{"num_attention_heads": 2, "norm": "rmsnorm", "lr_mult_qkv": 0.4, "beta1": 0.95}
Each number is 500 + 25 x the weight over its row's rms, rounded and kept within 0 to 999. Layers, rows and columns count from 0. Numbers have three digits each. The size before them is the row's rms in percent of the matrix's.

# layer 6 attention value, 64x128, rms 0.0574, rows 18-54, columns 0-127
096:488519516473479499495473533468534520461505465465455481484489513485514494529505522473517515528475479491566525499444507478495484479529479475488509503498465483506514520505514497461476551483488467546502524509519472534472524522526483468494523461453526491529540509491530444473475530462478511519484456520482453472451492480510506519484470496490491515489510501517470526498513515459483484525519
106:484464498449523494493508504505483534490523558478525537494517522516513506504536494554518476570512518546533520505476528529504499501502541450527498522525479512487501459484490535529501507531482524476521510496500489491528513498507483536475452494474479523490532517503484455497470476476521521488520508501512481510483506519507483486542498528529551489474432483506499549488488499519532479525548
099:521464500485518454522510494550436502494514545517516514478549508486535500487502540482503496547528451478521480513481499499514468490551524538530508541527492485528462535504502508472469514479499517522481531539500493524446502486546485545496472494467477500505502511487467495488500454501514477501521504468487536530518487530518458500481505486502489518515473530538465521465488479528465497496524
100:525499462480510540519463544505545541501535517493467529473505495525473517564516500508465479504510487494525497469537523498473530482499450535466540506493505504447500520470515536540482472494497492493531503518522493478520458522466517457480478497521551471506478562476496500518503534539447459523496520490546495503493475493495469495503488528513523470468491498503494498507499516504478502484516
099:494462475507504522507473498520485466496556554477495538535508527516475534522513517512520512533572501484496439513482488480460529514488491488526507451458490509511492503488486526491489482521504505477433504523491537510524505500502469504490495520550501472474471500505472485467474476503523475557507477503516488540526509487505540525512489519509494489473539514460520517528478507480549533518527
104:504505506491495498486488486539539498514500525545496482504462498474498510487494517539493499483471495531446535524513486490567537457545504518546474498521503469458510494494526524492507483478484495485463531565509516492521487502517497492471515472465475513483517456547482505485473526525517529511521508495452499496507519477492481511494522515573504534526525446493477501543548467505492516486501
104:503480505517520511491531456467484497473529485525536500461538499466529556477510488542534474511464521517562463486496484502487477502513568452524549457477503485468486521496489487504535509532493477485496502482488509508457486495515517528482501536505492479464511500494495501477461472503497482467527513519498525520511521527487559535530504489515502567497557496493516496487493488465503500483515
100:475465461485490528501525487462463547484501486454518472489518535572492488519492531503524505512502534466515495476495491488501540491514508489540488476523505517519511501512486503501525490488501522507516470542487477475472539488510502507503464512513493535457474542524492488527469501457504456534468487489493521525536464509495454480461462465453497511489461545515478555497501472503487498472532
090:457510468503469499470464499530526501502506517498494479513481533535493496504530509509500505508467478510497515460501494474517484497500458514458552496468490477487548533527550497484493524452467517510483489551517504497493482486470499530469499520514514518523490466486535511479488558518472497539536473531453517480573491489501523486514528460520480460456495480507519533477504504479508468535468
099:491491488509524514519517505509494510474485457496521499464459513518483526516524466540466507455522486481487461517499507480452489536489522508486502465500511483494475533531461473438518506509552501507544517478467460507526498507488494494512535480455462492483462485477481482516480487544538491468518460471532495460472493505513457477505522534464474491542461503533494500478494506459460523496486
100:530495457545448503523563492473512449481529541554479522454507452484530471483535511450493523528535520495525529495489514494496501487532488509519478443561503523502479501496494504499544511537507487501531507498477517489504479481483499510513468500506427533499498530519495494514509507510498495502503479502492486523514507509511522529484540480482505530530493543475468476512501457532518518492519
088:473535501514524530459501516506474439482520502472490469469505506493452514501540494472485516527475514490537502558450511472503513502501481511544502551486536496530502477499474466524492465514506537526540508466475484461466519495494505490486515525446507473471513506457527503500525508484494509462483492479496506512524460478498446533480537483508478492540515502495491517476480464474470489458464
094:508480514505475491492530526511507531512489534576497498526488567498492500533515469427461482473469488509465533535484482511509488502530469530510508486539519492519514498485521545523516526474506519477527489472462487492510477547484497505479535496490475491460444519474520472536457500511496479498509562506490483507456460474485489494484504503481501480491537522461484465503515527499502482495510
107:558510497503528441469483490499462513487524440484503481547495463497478515493497560486479516503489488464481512459524499479462523524457505511499531459524492486547458497478519485500467469489491492499530490487480504476500498466492508504538532502545490499492487460521467533491523508519466456509502493518502476536492451501519488506469525514497519489483480539502460467483509450496459493477531
101:589498504463521501518506511518454468477504512543498504498537523512487453513487502482500481535463547509546509533506477498526446488467529495490482511518490477553485524517470496497476516514490504506519545530522471518492485521503529510497510460476451533547532475528482520518481495500477515486485467485496472495493492508499521486455489521468528546504485536510476501535483522462536492515492
095:493486526514466484486511508480493521460442523527484471525524478495542539512480510475508510531507566498530505488521538523487448527499532532539499491477500533493494512459520506473530545444512474519484505513496460474507490519506491471514538528505536460447500510513504479505507547496527484447528457504484528468464503494483514514499492475515517492495495474523509514528484485480511472451472
105:524459481464523499490536494492482463484478508501543533474553544468489520478476460527511473505466474505517506513532483465492473521551471468496523506500518545507534503491484491521568485488479479467525504480549490483526485505495474508519502545516470474464504513488511491517559538513495511476527541502532524524517541478503519501503492490502489471508500556486474490524489535457488510491478
105:500529482490490490515515522527497531475506573490511531529472509491521538483530502500445472468531482455445501455502479495532515489524545484502474479489502486503468479466488482517484513532506533480481456529491517490503523536480494559476487498496509473510498480521451526505520500520484458504455523522516510465496492518520480533534486472508478564473500501504512551514520464477497503505528
104:482498522522486471515508497532487485491491492458473485546502466520468517501475476515471480477469505522500454487515541524518537497491494527501528522481491480477479443486529475500468496487482519461504480525483481515480442502468519529499523522527521479486476544521470476506529488552444485477529524512536528481495476534480512492490488535511497446471521516498463537487472500509426510492504
100:475544502529490510481447450499536469506498482499516478465507501491524497525483521458543493498505533522503499526511527511493475475533496519473475495517538493511569491474474467520466516474488475523500489473511478463510447531505488532492523534527518510507516471486485498519508502473511522479459506491488459458513503500504470477504495463558479572493525483506480487483484557505487475473470
106:518507488471490463553478510522497490550481550499525507522472478479504495530489515550503485532545506499473478522475493473469540503455533473462504497469486457539468513524537530511493512495473495522465474530512536494483494482490511537490495525548513496521501481523470471513492454526481502529481529490466517551546520505513555512515489485530523524475483465509505485502510496553490513496523
100:529502460510511532485457458507520502501505450460478508455488501425520480529491544481528487463499512504457488469521489532509476487546493542445517503506563464503520495516507506518538479502530499532479492468509539495501506460484525518512485450517486489487519459483510512490499485513520512526518539488507525523498500527482500497473446476485466532500499511517531523529474498516497468505524
097:490479504489537516501508497477546493482473472538553533485504498564488461495542488454479530512468448484480521515508532511495503499493478525495460491529523508540457459466515492471520495506500515516558497527527489520477453507467467506505505499510483473520493517518503469501517497522544485443492485484507475517504504522523479519464476518457504533549523501524503476541463525495502491526518
106:493510541499520513492523485490535525507493519548497510551469503531504485457518482544488499514478511499516472495470470506527511502503491519511513503455483456465470469504511504461526508487505488457517451527528504517466523480476492563492531501506528457448485537491455523511504472540484491541528505526504508510535488484499509517457499490503513466517492551502529471468507508540531545489461
100:533467496456516475506524502514496460447513462505517470433524486531522497473473491440531506462526502512495522544541550486498501475484491514491472473511488502521501490491463476502525518526489521530519536500498499457530500540480503474482539490458484536458502495494514484506545544504535506476483517524523509521501496486489499505535491438488462529498497508478472488506494555485490497476505
100:540534478471464531551488474482531485517475529516501481465452473485508541508455505504524531478530509504495455531512503466487496517508479489492498535463478480481482465462508502499516494478515497480547497522520489530541486458481487480518485533576506479504483522506502499532523512530503489495524524526510509541518451477481475500541491537520475492496490548472493498453493471501474499524531
099:511567469486522512499505540485461501490450519446464532503495539493513511518501481486528504527481478523530463521496534481494481494513535497541537505505483508495490490522514463485514522518476500503485552484518494495474489578559510481469498498487497516514488515477497475500478473450495477475461489499496495552466550458517559496497500507514480495506520501511479512507528482518500459484541
089:502543471536515486502465444491478452464496484530509518547465460492522512477489517510530493493486500514522521494470515513541492453527488557485498498530482465490533533538495508484472485446517498520473498493497512500489522500531483496478537498485527480506493471487547512496512540534473540467494484502492506500449506493490478528514453544470447485524474528482521472518479518480513528469482
102:472483495515502533531495524495491502488534465510473517527504486505498526539511513523510502479484495486553490499455481506466491496484516480517500521468531522473491550513522477491518459577522527491468474469475481507508497529526499475535516497567495506535519507482476505470479477541513476482503478478491496479471521463512569504476487540494520462513531484497510490440469464540490486493528
099:526510508550512493460529484500541462486505467528490497500560556512533474510532507504505540478467509521547484520455522489488515487534470497482511482439481529498486495491502457563511537487517484518517540492526531521490499534488496487479531482493493509505542547492490484487504533479494478496514500492529479494491455497519460511492454511561481518483522528498528498521473500491512512468470
098:471491494510487489491522472540449498542501481498498498534543496484504491532512520533523504571521480500500467485492466476519505493459462522475528453488503514503470511494509512476517495494524514473455520472520509494503543454550499528523475525526500533518462525523455502487442448521489491520524531533505539486479548514494536488501530477523528497506536514472506522479497480518485510525475
105:526502516550527478486509499504522476519516494484507443472468505508458524467486554472511496534513468523506493521489532493502455549492509516502446398494476485469517508470543512501494504503491484490496485516530542487505441516510525444482524495480527514517497505508502506506492488529517517493509508473495484488518479494477489485519467476526471480511527495524451486481480512480505496486433
096:515465490526507486447454465494498485495494545459492466499500499501515484476499472497469518502497461525538475549523510539474473531544458534502450537506505523511497506472457491519518520513488538555533502444505531497482478519494497488495549498514475527514539524477481491523496525482512522491458485501532476538497517508515527468483503497505496506494523486530520569500491513508458522519518
095:521498508532496493475490528555518455462485484493506521508443464463509530480513459526461537464479486493560508459516490460491529496524529513460488525527494528458488529484451476500500506460498515534541515498460499508473500473528497459500483482474473470528506525504529527494537501457512449490513525469497485518435527500519490509493496495514481494499512484516519468491505482473491504512485
098:529503487505478512492536507560465456479518513438472477496488515485492485530476462497475517448527507494540481471503471479517494524480515512510530508481495468503510513513469514515494499466489491555449470514464468498479531469552476529499526472478520499512522495523505549448517532513499509501521455499485454524513506521522531535504514536525515504502513526508533505489521510547529529531493
096:465485494514496536515536462477527476511471514488459532496521458476507493546510474525502524510511485490529499552509517520488478504503464542534514502466473469506575496543541484508509462537495479527491469516540500511526503528538532521508465497528536506526510479519495507534512502530500547460534503530504529493550518478479516493480487469547503511515505484472498502539542504503514512475505
103:532501541465516538509480520482485535516485457451525519472473455518510444492516510516525477530525532481509504543468515499483474477512490479517483499510496483531512461514510489526518484481496500578524493475459478506473539518490494510517501485508496508454501487470531498520534493469528527492503512473518469523472498493479539497515533510510530573476459495513501472545463531479488494479497
# layer 6 attention output (transposed), 128x128, rms 0.128, rows 18-53,82-117, columns 0-127
096:481482503498545523482509495519465533503537481441478483480543542510508528463495487531477556491504487466469545544508487457480457501498471494452495512497469522521503476470512499507511456490499490509516502530483477497516498557515496519502485516527494518548503501487504470487450511500512485489508494542550516504472516532475498515511543520484475534502456501504451524494459545495459512500501
113:479502495525511472505494515510468461508568532505536524502519503459516508535522527518487473543493513466482559481489480472499446471466492494530501483497516477494533441470488516512489479519475522468507519506493470497493480536517516472513478520468474510535478471489499537464524526535470469514500470545484496502476459527500533516523497537498442456474509470528509492486477527486494504483495
091:503475532479516516515474538512516537492507500517482484452539506464515573467470486480527506535533524457536496463524512517523483485482521521506473504500509487529493505505506506505497515521479493493493518443486467490479517529476508516489490491467495530533493530493529484506504498490487493485472517467489479515560495532496516540538500489490465519468560451555516458482521496514517441472517
095:482537506503485521498524482514492496450546505508540514507495502479506484527523509517485496479461515517506551472501494426527466477491482515537533487484517484458555482517509472492514514499482493465526476508466479486480463487471474483503467485505479515509472538509480511457500468502498494481481448535476472525456453516490511493503447504538522479514512500496489481560485514487499504435480
092:511509507530514468500524416519500483402513474475458497554481507492480498532499550493481436495454491483475495503481500509506498498514495487482509495518490500460505482512486539513510532536517535473506514531456494523510479463525509492511459508473549473495485494523471495508525516515496469467470492471494484509532521513495493470536510530518477490500488493495465491520489540546496506513485
103:485474509495500520524531533505454495485524462481489471519482504538473463486525493499496481471536486510538451511504518516544509491483518468479501517533471483525495560457497470462521501455500482518499490490528536505512545506488512542503514487541502500484480482539508531535491471523492488504510505504530490501495460461580488496509519476476520497472534518450473526515542523503487527459512
105:477492545493490526476507460485496541497506500498523565513511471477529474498504497408530458526491527526465513501501516507529498499526511520506476508514504503512507468524525549487488495517483516500512537480466513497478495536491506478500506504446500446496513487512516512505543534494488474497489527471465462518528507552448506495517544500543503516457557513494481468518511484492518490520517
101:465484461517519491532515501498561473461462509527530501483517504515464539473448513523496500507458525481480487475444504510491533519504531521535471520477503481494486471510506501549497499478501502487519510486492476507496497493480484453503502507472528522526540492480519459515474497503507523429554462464489486513528492519506493503470519509505496522567492486481549482453472474529494506513474
090:494487463482516491517517484476450503474528491460476517472495536538491509506485473503479484470497484515482501483506482442458510523466471544501468478526484476540469510503480554460534520464496448519484524487472469482489533480474502512511498480527511505487463455503495466489519466462493475471496503489541491469504524462543510468511473481509480515467517560460490545502503519502482502481498
107:470470515492556521514492487532538510501487529510510486462471477512494497512500519489504540457498504479513494525527523551489467456553481482490534523489466513496529485504549494518473476486495506511526505524499496498536504525511471500502505495463488515503494531431492505510499466482567520510472541461510467527508459521453460503492489492497433515513503501545510518513473475513518530537484
106:471523502479474489496495507484535509489483466482501521558516500481478474474469514479490516543520462534523497445504512533494482493505517481510492478526524490458505511496452471518479516528511494492467497469577529458481493481505523509478521532464497501473526476524501470518517534510483519482500441457516538537513471487503490477518492469456560521506519480458510478483481491515540481529506
096:542456497485500493475509513512564485537502520494499508470520482492488465492491505465499501471494477497506506521502497520550556514536507522514474513497525559511549489476508455511502574505501512529491479525529537464513516529498463532537480472478510530504481506488534474501486475500532478483517454504490480481506559485479478477513497475462499463535511508534530502514552484473505492506492
100:529543445439516517448497500475507474493463465500507477521496509502464482538515489503523515503512509525519475483549495499488527464523452509492546504525520531467541526506512487521525503466542487503502487479471447508486473460517504495505517472537476459505515521469497532510511480526549512519507499494513497503479492487506482501504471481491518535493539477515512484508488481486549489416487
100:527510489478510487538501462496507538449452503525489490507512483532456546499459468475519509501480468489463466517475478499512539516508508463493464492486498454486513456463482504485470515474494486504448515497506531515515521492450503491477489490504516513481476537496485516519470502474488500502502492500455503519556471494507506488469517448544576480492485465473525511484477472540527499515487
100:491489473506499524510483587528458500525499508502465523502536540505485507464496474488507520540509469468512508533496544526481478496475482485511476472501479496493509513456487455529495463507504508508518479458522529507525491505523527506502526509531473532483510489460476513502499500485514490504513504541502541542486521513536490537504544482486505518476445484569505523504496538511512459457548
105:446503535491515518527479492466467545492471490529530523513475477520511459518501523498500485497548557531536469525486510496521530520516481516518507538542504527546492497501492477455500510467507481491513505487523492495488506506491470501486506449562523447530517557525523508491516489525483496495495510454493479524528518520452491471534513498530503471519549484483475454515509513509485534494486
118:492532493510471483442516497493560492495445523520537514511513476486474474490513470489492522508502522502478495464476512527483501475489483523595516509494502501468516491552509467501513560539478486512526500511465457493481500517524472498536549445524453468495465513529499513514523531526500506521453492469483499520512495492481464489520522521525498501479539481504506464499483484486499513492499
105:470484495465515463507476493495521461424512514495503499495508473491501463535479461475486493502481488538498466477526527502539545512522520450516488507523488488483522500496468504502490555495528517463498498485537550514460456479458500521508496522483493545511513494528478505516527463494457494483496499497475529478508475547584542497504507492510537465501524518488469502512487499503505482490468
100:508512523490501485472489519459523527503516517491495496502490452483536490559538489518518493474466495539505512471535507485528489478517508492504517507473514482502512491478524468459524537506507521445494534502485531525493500463451454486470487517523480524511472508505514562486520469483496512518459518505459462484502462497542489497493485482546518515506502461480512490530535476470498556429502
091:518505523504482543481497543510535510537475507479530504465487479522521470443484492496496494494549525516502507521518492536516552512483488532474534482552501551534493529486505501473564481477521543478451466455481503495485481525487503513541490494502534529530497502537489523511466487478488520497534527505493514502485463525473484522529472516525515501508481488552499476494513518509491475440484
117:501551529499475505558515512504448512514521503529488509485512507504494515495489485533504476501543485480481518479494521448488503486443497524475523459484533450525473498522511535484513471505507473436490477469499507533501500441505546496527477526520521479525506436507464486494542499483472500486497507502469507515550482499561512507502505518509530490469492479513510532495539505525504460490528
098:536497495484481525533520502520488510424477517503531481479509479511552501464483507458529490463472508511489489475523475514529519508476542543468449508538510465519478473528529538517488525472533549491455522460487500479464498507491517528538486533485541505504515502523500494499497482498476496486516526532476501500500483515434473554504483475503491514486499503476456501487483465521515462499518
105:498476479503522516477513533474537516499452504494494486518509454493527512495528509516526567498492473477449488509518531547478477499515460531490474487534492510493517516540490419509460527496502507506491482493514522468506502480514461530481534493494510540476470550529473474508482496546502536479497480547530505502512470513454495537490484461492543510503457478525516495504510463485499490495483
097:510482495469509506500504495487468530562510510477483491468517482480518514543530483484492502512487535551502515507563499502514534461539513488497519492487520492505536557529525518476535540517510447524535539515479506516490495417505487472458496491482503439517520496500481482474512477519538522519479501496485502514487476457540478494456477460511489537489503538506514495520514479486497510484500
102:517486515485482511478535533489547468466463493495529517517502496486467455443512470499506495521496487494514457481485567571549513533465531469542502513547505476487506491478492464469498525502510542499445492517510534485483499478485484517510480462489479481497478483512487500544472538546447469479511506472525478501506469488488477541519499489497532488495509474517493505489530505509515495485493
103:487521522511512469497495549460502523505459497498541487464524489508512518511503491538515510476498509478475500470550506493491472465487490495554535480450509473519516509544480488487456487533488484463520487502496430532486483433540500476475480483500501477509509506501481496497501472483492517553483500489498470474476455484469449524462496491511542547497511484521480477478542516510476484505537
096:498496547517490514468517499516500510516538510510518517554489500492535475496476480512513508547496538464533484475491503483465451492504511485529499549478501493500500462469504462516510499512523512489525489507515488496503526577505489488545506510476487482545481501480520541531464513520533527507490531481509516484518518564438503509565535516500507501483512469532467451486500524511470520518521
091:537484558452465518492485502489469538471505463456465472457497503490502483449530491458511512489494515487534524514546483509556495488502490530499479507536479508489475533515542510470491505480528518528458527489494490497510514517485498564517510494518498483454527564505515534512516490491524486532504514494522532542487506474483475482511513484496494522512485520479484496545453527513476469469512
104:483486502539477502476496478547515506498509483481486521517486492500498508491515528474517456504474527480499554527472466507524479529578485502486485521495503545499511482463536522522490460502517547503524534543518544459504464569485492470500512529485482467508495524469512488500504513519511521530501504492483497515483549511422494470509522538507462472505487494510493463520466519503490516528482
112:512447498524507483447524494521496526510517483494493478495524491495520463515517480489493532474460481499516521532465482457523546506510497478515500465496492506498534522507534499514560519501503528504556494505497485522500488486511476513497526504496525514531533532535517493517459519480480506479507457522523517493456529539460476498494518490485480546518487526517457447556467530522519522433480
093:508522485526479484501503491507511515468465483515483502493493543441511556535489485503514495511532509528513488467505451505474499487504534519421539507455493471498462467521516543518509464512448510553500545503461454552495490542492539486505514517514514477498521470487543512499522514466483522487500504471506512516530521508492512498515471512496460508517482478492505470482494510544503489528539
109:476458569523453518505529501511497504508499497508478475499481499514534522493492501568489495488522528491524476526505530537530495466472492466521496466507472532536484535509508476500523495507506488448475501550556544474472529475485497477513470489530519521470493526514517460486478496451483473501481484491536491484545518488477495520513515496521557514483485544449506539513498486491519504493503
109:515515473532501478485493541513526491486505530485507494492470491477546468516491507523472567492478524484504482488481484557489471511521501479530498519503502539497506500448499457527545554518536503442503555516508520493515499521487464498528522528478517528542494503472554460532504498484506500488516525477500504465445512535529466527525515487466490470487485470521491476478528516481494495499470
109:486498530501541527536463495546483508473493501485464496484488484546507495504511472486499546465455507483516500482468492480492515481555496475511489502495485522475526485485526465520507513497476501551549509516526508494508532568499491526481543473460531540489524544507560494548516500460523509487492462512509487463460523506505525469502523509517502481474531509535467507503459501491475508530511
105:487490501497510508490492494521476478473551523475445508505501532468479498480509509459495507497512464508529521496485457483535533492526531508493472507487486497470494524467495470494529513519508506529582513481499504515512537500500508539511485506493506474497521500460497485535480500454499450495472481543519523499493533496594521443502522484480458483445509500506492513513516561502488484491505
100:489510540527479494474522521524510507477505514503494539480478488513532464480518497489489466490526508507511558476455479500509468507473506535508503497479519465524455528502490509469489521530488502491482513530524500458504500529547497532534502496550482488502558512548486470473517517534433527517470518497497491526503541508413478502501476487459476513517484542471508474525513509506506517528501
098:496452511507512506495537546535539473475462479518504507513501501493504509431481497498486543506485505499496467508542564526489476525497474509529489511540488489500505536481482469517501508518468511521477474509499489483495488530530500495473524497469496502515510545506482496516528508483532503475472480479555532508493483534451502549505550474487553532550475501534454498498488487544507465513477
100:514509482503503504459492495499498502548518469492498500512481477500541472528498485433510527446497494496448462505486467502501476483487462493460492477482546493501502544483459473508514515497500539513458488500464529507471527492499489474479480522483504513509489494559466554501458545505500467507492507513472463478488480491508527522500522516462505563496563524513491453484504471479490517500474
106:519493513491484490457481512464462489554508447509470463491486476502528472491508478537503539508500523500483530524555514499512527454471492445493489486470493487516488511531486529520539485534478515496512490501486508504513475495495483515483485500491534501477504494523469542504480509453559517510492523530443456498479468508524536509496502557450499519511500493495511484504554500453547512516483
111:444516482514477467483512533479505488413486503481533510512458517492437510461469497487527502497503513540485498494474504483498513562498504493530525504490471465531535453512510448465473503474492499502465497475477461472508496509538529507518542493477499537526511509511503509492507496451508505451507477520477536522493500523484512524491503519486546490497494463501492496493455470496493533477466
111:513535516550489457521488492477484502462493475507522525492477483526516480508489476546513449463486463478471483491472468515524500491451497475507515488484479449512464491542531529478495481497520507493503525506473496538499519447468520497503438531510498462477486434492459502496531504479518499485491499510444512506540507503543480451468487519513536503513495507480504525490550519516485498529493
118:520523488528506503546508454442431519482469485495523497505498434512510499519504485497513498445533478491464462496506509507441473512524482490464511487474514491531477515501510525491474460480503463480486519479499485492527517497516537498498463517470504520497482468490496501511523543462488498506490530503508434507504461487520502459510476488499519520487511577469489496501471454491468503518502
099:539479508509479497506527488491502505533519474476492500484540492512538493492515507488503520505541449451461473502463476513517500489452479504472427465487532457532489521506502513516488460515479509548487539493520509538478523520502499486468443521447480512512498469539474481540506511525473530533472467518513459478495504484515466467492486508458486503497523538505490491468530512497489469523492
101:488510518516503477472484510490514508468541504476484508490486498488487449490495494496488482460493520549511505525465495515534478550465481521548539512534529507489466498483466509485532524497537497477490528472488479489541430497496461516464485480524511490511546494492476508450497522502522522483470505472459492532495487500496535520523509528485550503547491450484536443503510514492488524499451
095:447509502543511468524554482489478526485506505452504540502494523469490506465478496546495515490503521500484463525458539499458503512487509496520502479470463476496479485476465489488485469499483446489495522523505469506505489512489555464478515453514488519467509506518468486534501498472464523462488496488538505510506510511545458526500484537518538525553493531509462496537526514528508517459520
103:516501465497470472429456485490523478490508511507502466510484474491491502525512503506496497497483491505522527462508456549522535489550485473524489515508454551533543514464488468503478526511490494503496506510524528512513514494477467500489537554522495465508508485497516499527527478479513525548479506480464520504480530463496537484512504473515476476460468494437513499495442543511532506470518
099:529480534502483518483460490500473502508506482474497495483518486530501477521481498507483533494452488503550500540506461481536486460470500487484482446488519532468514486487501524459529492484482508481494538527529488512486479487527511513474497493495503535483508493520490522473475519453547526462484442515489502455499446501472485487495448461495495515514481516529522501473576466479474512480452
087:523491515493497504494503512458493533503505467508500534514508453504530480483498489503483494535498490494530494446519480531494523534519521503518483513532476524514530522457490479540503527498501522505453565524534497532564497517494448486496495507504502498526454491550511460502475495562515511493528477469489509505495495543489513492495482483470483486476472477475541417481487497461515493512467
091:531516474468513489474465486468436492489476484481494506532487500493519457503465523506523500528524525527496457491518484549499507490515517511535509509487458511455519462520489491501503471500495464462493499521462511451491463480531477488524520472521500565488517514517469493487550515502485502504475544471485494461560487486455499527537465504501496502472535474549495531476485498484494522521485
105:495509522509496486543531494511533476450470534529494514478493508458468503512483471508495513506513489504529546517521512491495524505505495491486513511493472454507522469489472492511475534497498475532479590514522464566524488477485491504480484514491519488538526508477536479472508447497541488462517480511465538503530462516477503544455498442533516459486497475495527497509507498512482503489473
099:495475480498484494458491471533475509538476477502485537483500517484533457496507526498482529492497521544530546499513473527530485473551448485514480507515491537480488579521492511524497534515513523525513479509491515472485469462527448505479501501503516435501505552484513486530510498493537462489505476496492503502503507513461510531488500483483434510486517542539496464486518493489529480469512
096:483484519470531528513505528473540496510472487494535517481465507494460506438532464473538550476511485508467456526504554492486469486539505498506491516513486482509498509519501455553481513529520521507503535483505495493464481514504447536525498460430504518529500542484479502523487491507496517474499519489499458490532500526503487526508517500481532527518556510514499455482526509507459520519503
101:485532498503490526483479489487466506571522516493496506497491485492497510470535513460513527506534507506485534505474448523539489458502549563480487499471511488490476503524522509524458530532525528523475527494462493481523501523522534506524487506470530509498464490508498440509502495529473532508439477506493511472513532516529460498530511544472475494503527523545538503509551506481508496524511
111:521490492521495480518468436486491486502484446514492511458538509525487517524478488524521467517525511510481508505464468459498446469492500487449487500481516508477475517527508558478503462472511508496500480494491521543489536502501515479457462489501472489503513480480485506507464519484549524520534521513500486524498488490598526466481518553494495525510536505485486474481505490516477495491461
103:502511509468496530478480506520509547513510491501496525513498537456505504465528482489478495520521482489494520516480480494463494527498522499444505496514477451524513484533500497518514469482484505549463561473508469531559521489499496489479480526464530512536518480542520523492486472473519490505553477509471519516524487489538489546495523494495524472479501440473511493455459533520533471470461
104:511457452506532492527532528486518546470462499493511545507525499506513522443498493477470543544502495506513492490494523500487508514487517515508488508516500510486485480505505474472512526496467499485487459537522467467505494525498501505498543466475500542483497565506541467513490528484473541482479532546555494496523522537433485535515493499495464485522506498556495486505515464490499542498483
084:519527556519492502523477489486482519473500488521503486485529514499513497551486493506508484497539501477456517517504502466521507503485462508472488437493529475508463470508495540479505444521512490451472510472470512524486507470487534501507462543518485456478488441473467541486522503510467503500521495506472507511500479487531504473490471566530497527497471508470523550495515536495529472499544
101:519509519475501502574494522496504501505522500488504453506505493545472523474476490487496488532523517460509493476493495435513518501509542509526491525507506519483507480480453469506544503547483510519527442490519498458505481553508547509550514502500518540501500539481551511501507521513514522504455479509477475485471517471452505512559527507499511507518464500491509486507489493511542555489516
082:515490474500451511449493504508534540581547535468489464491454469488489513544487513506508547486470515506506530506492486491504503519495490488531503537521484514484487519484510454517495559520508523482508499522453524470485522467519463502468501562475510505528491478537505513483499475485526518526488491501485495466452471505467512476521537467467475484483492473511500484452479507498524494500487
090:501537490524499483506498455524427523557538474500463495454529504503513542539530493532482483508529470481438504533479484487487490504466457465463490468490477485500497523470495551492504495531477514522510547504519509519513511475511490457453475489526501530510488446516484474502500512524507528493513488503512478449471462504538490494519513513507464495480499494492461532495492501483501463504518
095:509464492482507496434519483496542497503449487481505513538508507505493492474509522459495546509462494494517486487474487552495474494558546486525480516524526528508507534461481432515498535520515494523509513520490516476505483537513437498509522531486486500538477513555526465538490482537491521481484503489508492488489527492456503551492529504470498497528528500548504487471507487479510492522478
101:470500506522516506510501524490486500458468504530508491523502522494491509468489512497466482495500486501468509516536507532503522502486495515473491455483477465536494458528491512495468486489471436490472497486480488506476498468492575523523508515475528541477511483490485498477525483472450528501462468519481517500483523513543490514473474482528558508478442432465472513531502492550532536493503
096:509487499494470510474485500511489487509445478506519518553539529504526457478492520494533488494545484513502476502531505550477528518493487495502464510561542484512492533544497506508512486524524520536463460479523524523489512467497476493555534488480503470486513467541463533505518527548512492535530531489473503478521517542476512496515532511494523537483554469481497514486497509485530497544505
092:487488521494527516525519514496543507532521481536494469491529515513460483491510487511500534500514483525532474508551548466487482483503510498499491546477499519453489504495471466517496510553482499466494529526578478472543503499539523483534498472499513492507525526501534471520488518464532460463544509501510446507508485455493500498460528460529513506514515525477477495473518467484483483532467
093:489507486478476512499480526519507497502466517492490448493486511507492494484494491537501421514524499522493538499510499509525539534450543512497514527487466470535507458542512538497504482471516528495501485481527528532498512417495517541523497504513485482491507504489540511505514478491521519508547509497488529531514478455513514488458466503505483505478460470483520507483455556483537551505511
095:464480534486521515477501533524508526516516534515517523504518504524512493469486504499492524525496476461484517522486527526505520505486513520501529519543469467523519506479469470515527486524434450552500510483545451451516465528552494488492480495508514516522502486527549450482518500498468534499470486491540526491502539518423512510521503472490507514513470494529477504520536480501482469491486
102:541530490517486485532488502483463511507518530489503491491492510525518505534486469545478450469497492499476522488470477503475506479459507492508516477489499437494474492547548555469488462516512494504519482540496496519488478472473523478532478514526529486451508472505491510488546507453477524536496507475478517522555505471529519458490454526540515494514450511472501544513515527519521511505511
100:454526486529471509491517494484493520475471521477488522506478492495533489521504516559456507483470495500546499463492479526458498465519544495536533542498477505526505485538534442505455532498479466514527542504508483489527518514477478513541529510508479502492465480501534486497510518483462486517527525464511487488537504501429484493489507503517505486531495520472534510504477506487469541560514
107:512482523465497501489481507514490546525497498516506520534526470525558481509560482446503526505504523474537500473492458508539498478494514454507531473505520530475525465532514445510495531514519515538517521531536525493493482486476437469507541545551479473501489483508504494474500475513500485502535471496475485494504501496500487551531525479504473531536477498496531509502532541483513514480477
098:485491545459488504544482506486525487483521501539507447460512496522461509495478475504527504490504498491532495504509520533527521499528490508501492495481458505500509482512514498518472460492524463499490534528549467550517539514509503560455522533464505561522535499481525492469491455517543472487486457524514487526471484502556532516482513501504514484507464494484479527454488491527468487480490
099:515525517499496479531477474460515484491493508537490484499510505473482525466517487521520510538486466480507539509519500531501502491502496469473455481501486500474474517479451526501487499502512516490484496508560497566509494469496512520456470531501471500524492498539480494531463512531547485481513469543488513467473466451574474510440475501516525486524473509487472522459507473508470476481529
102:504493513478535510527486515499459541520533518514471529519543495523527508460494504518481476538522485469474510494463518444463529532456522506467481505521527511531473468486465510459515531498465475486473485519503487464498516503489496497533464464541534542448474497508519501514482514464455497473484531502470514495525554485465494478549523525471512486489496487526537506508537489488500505489502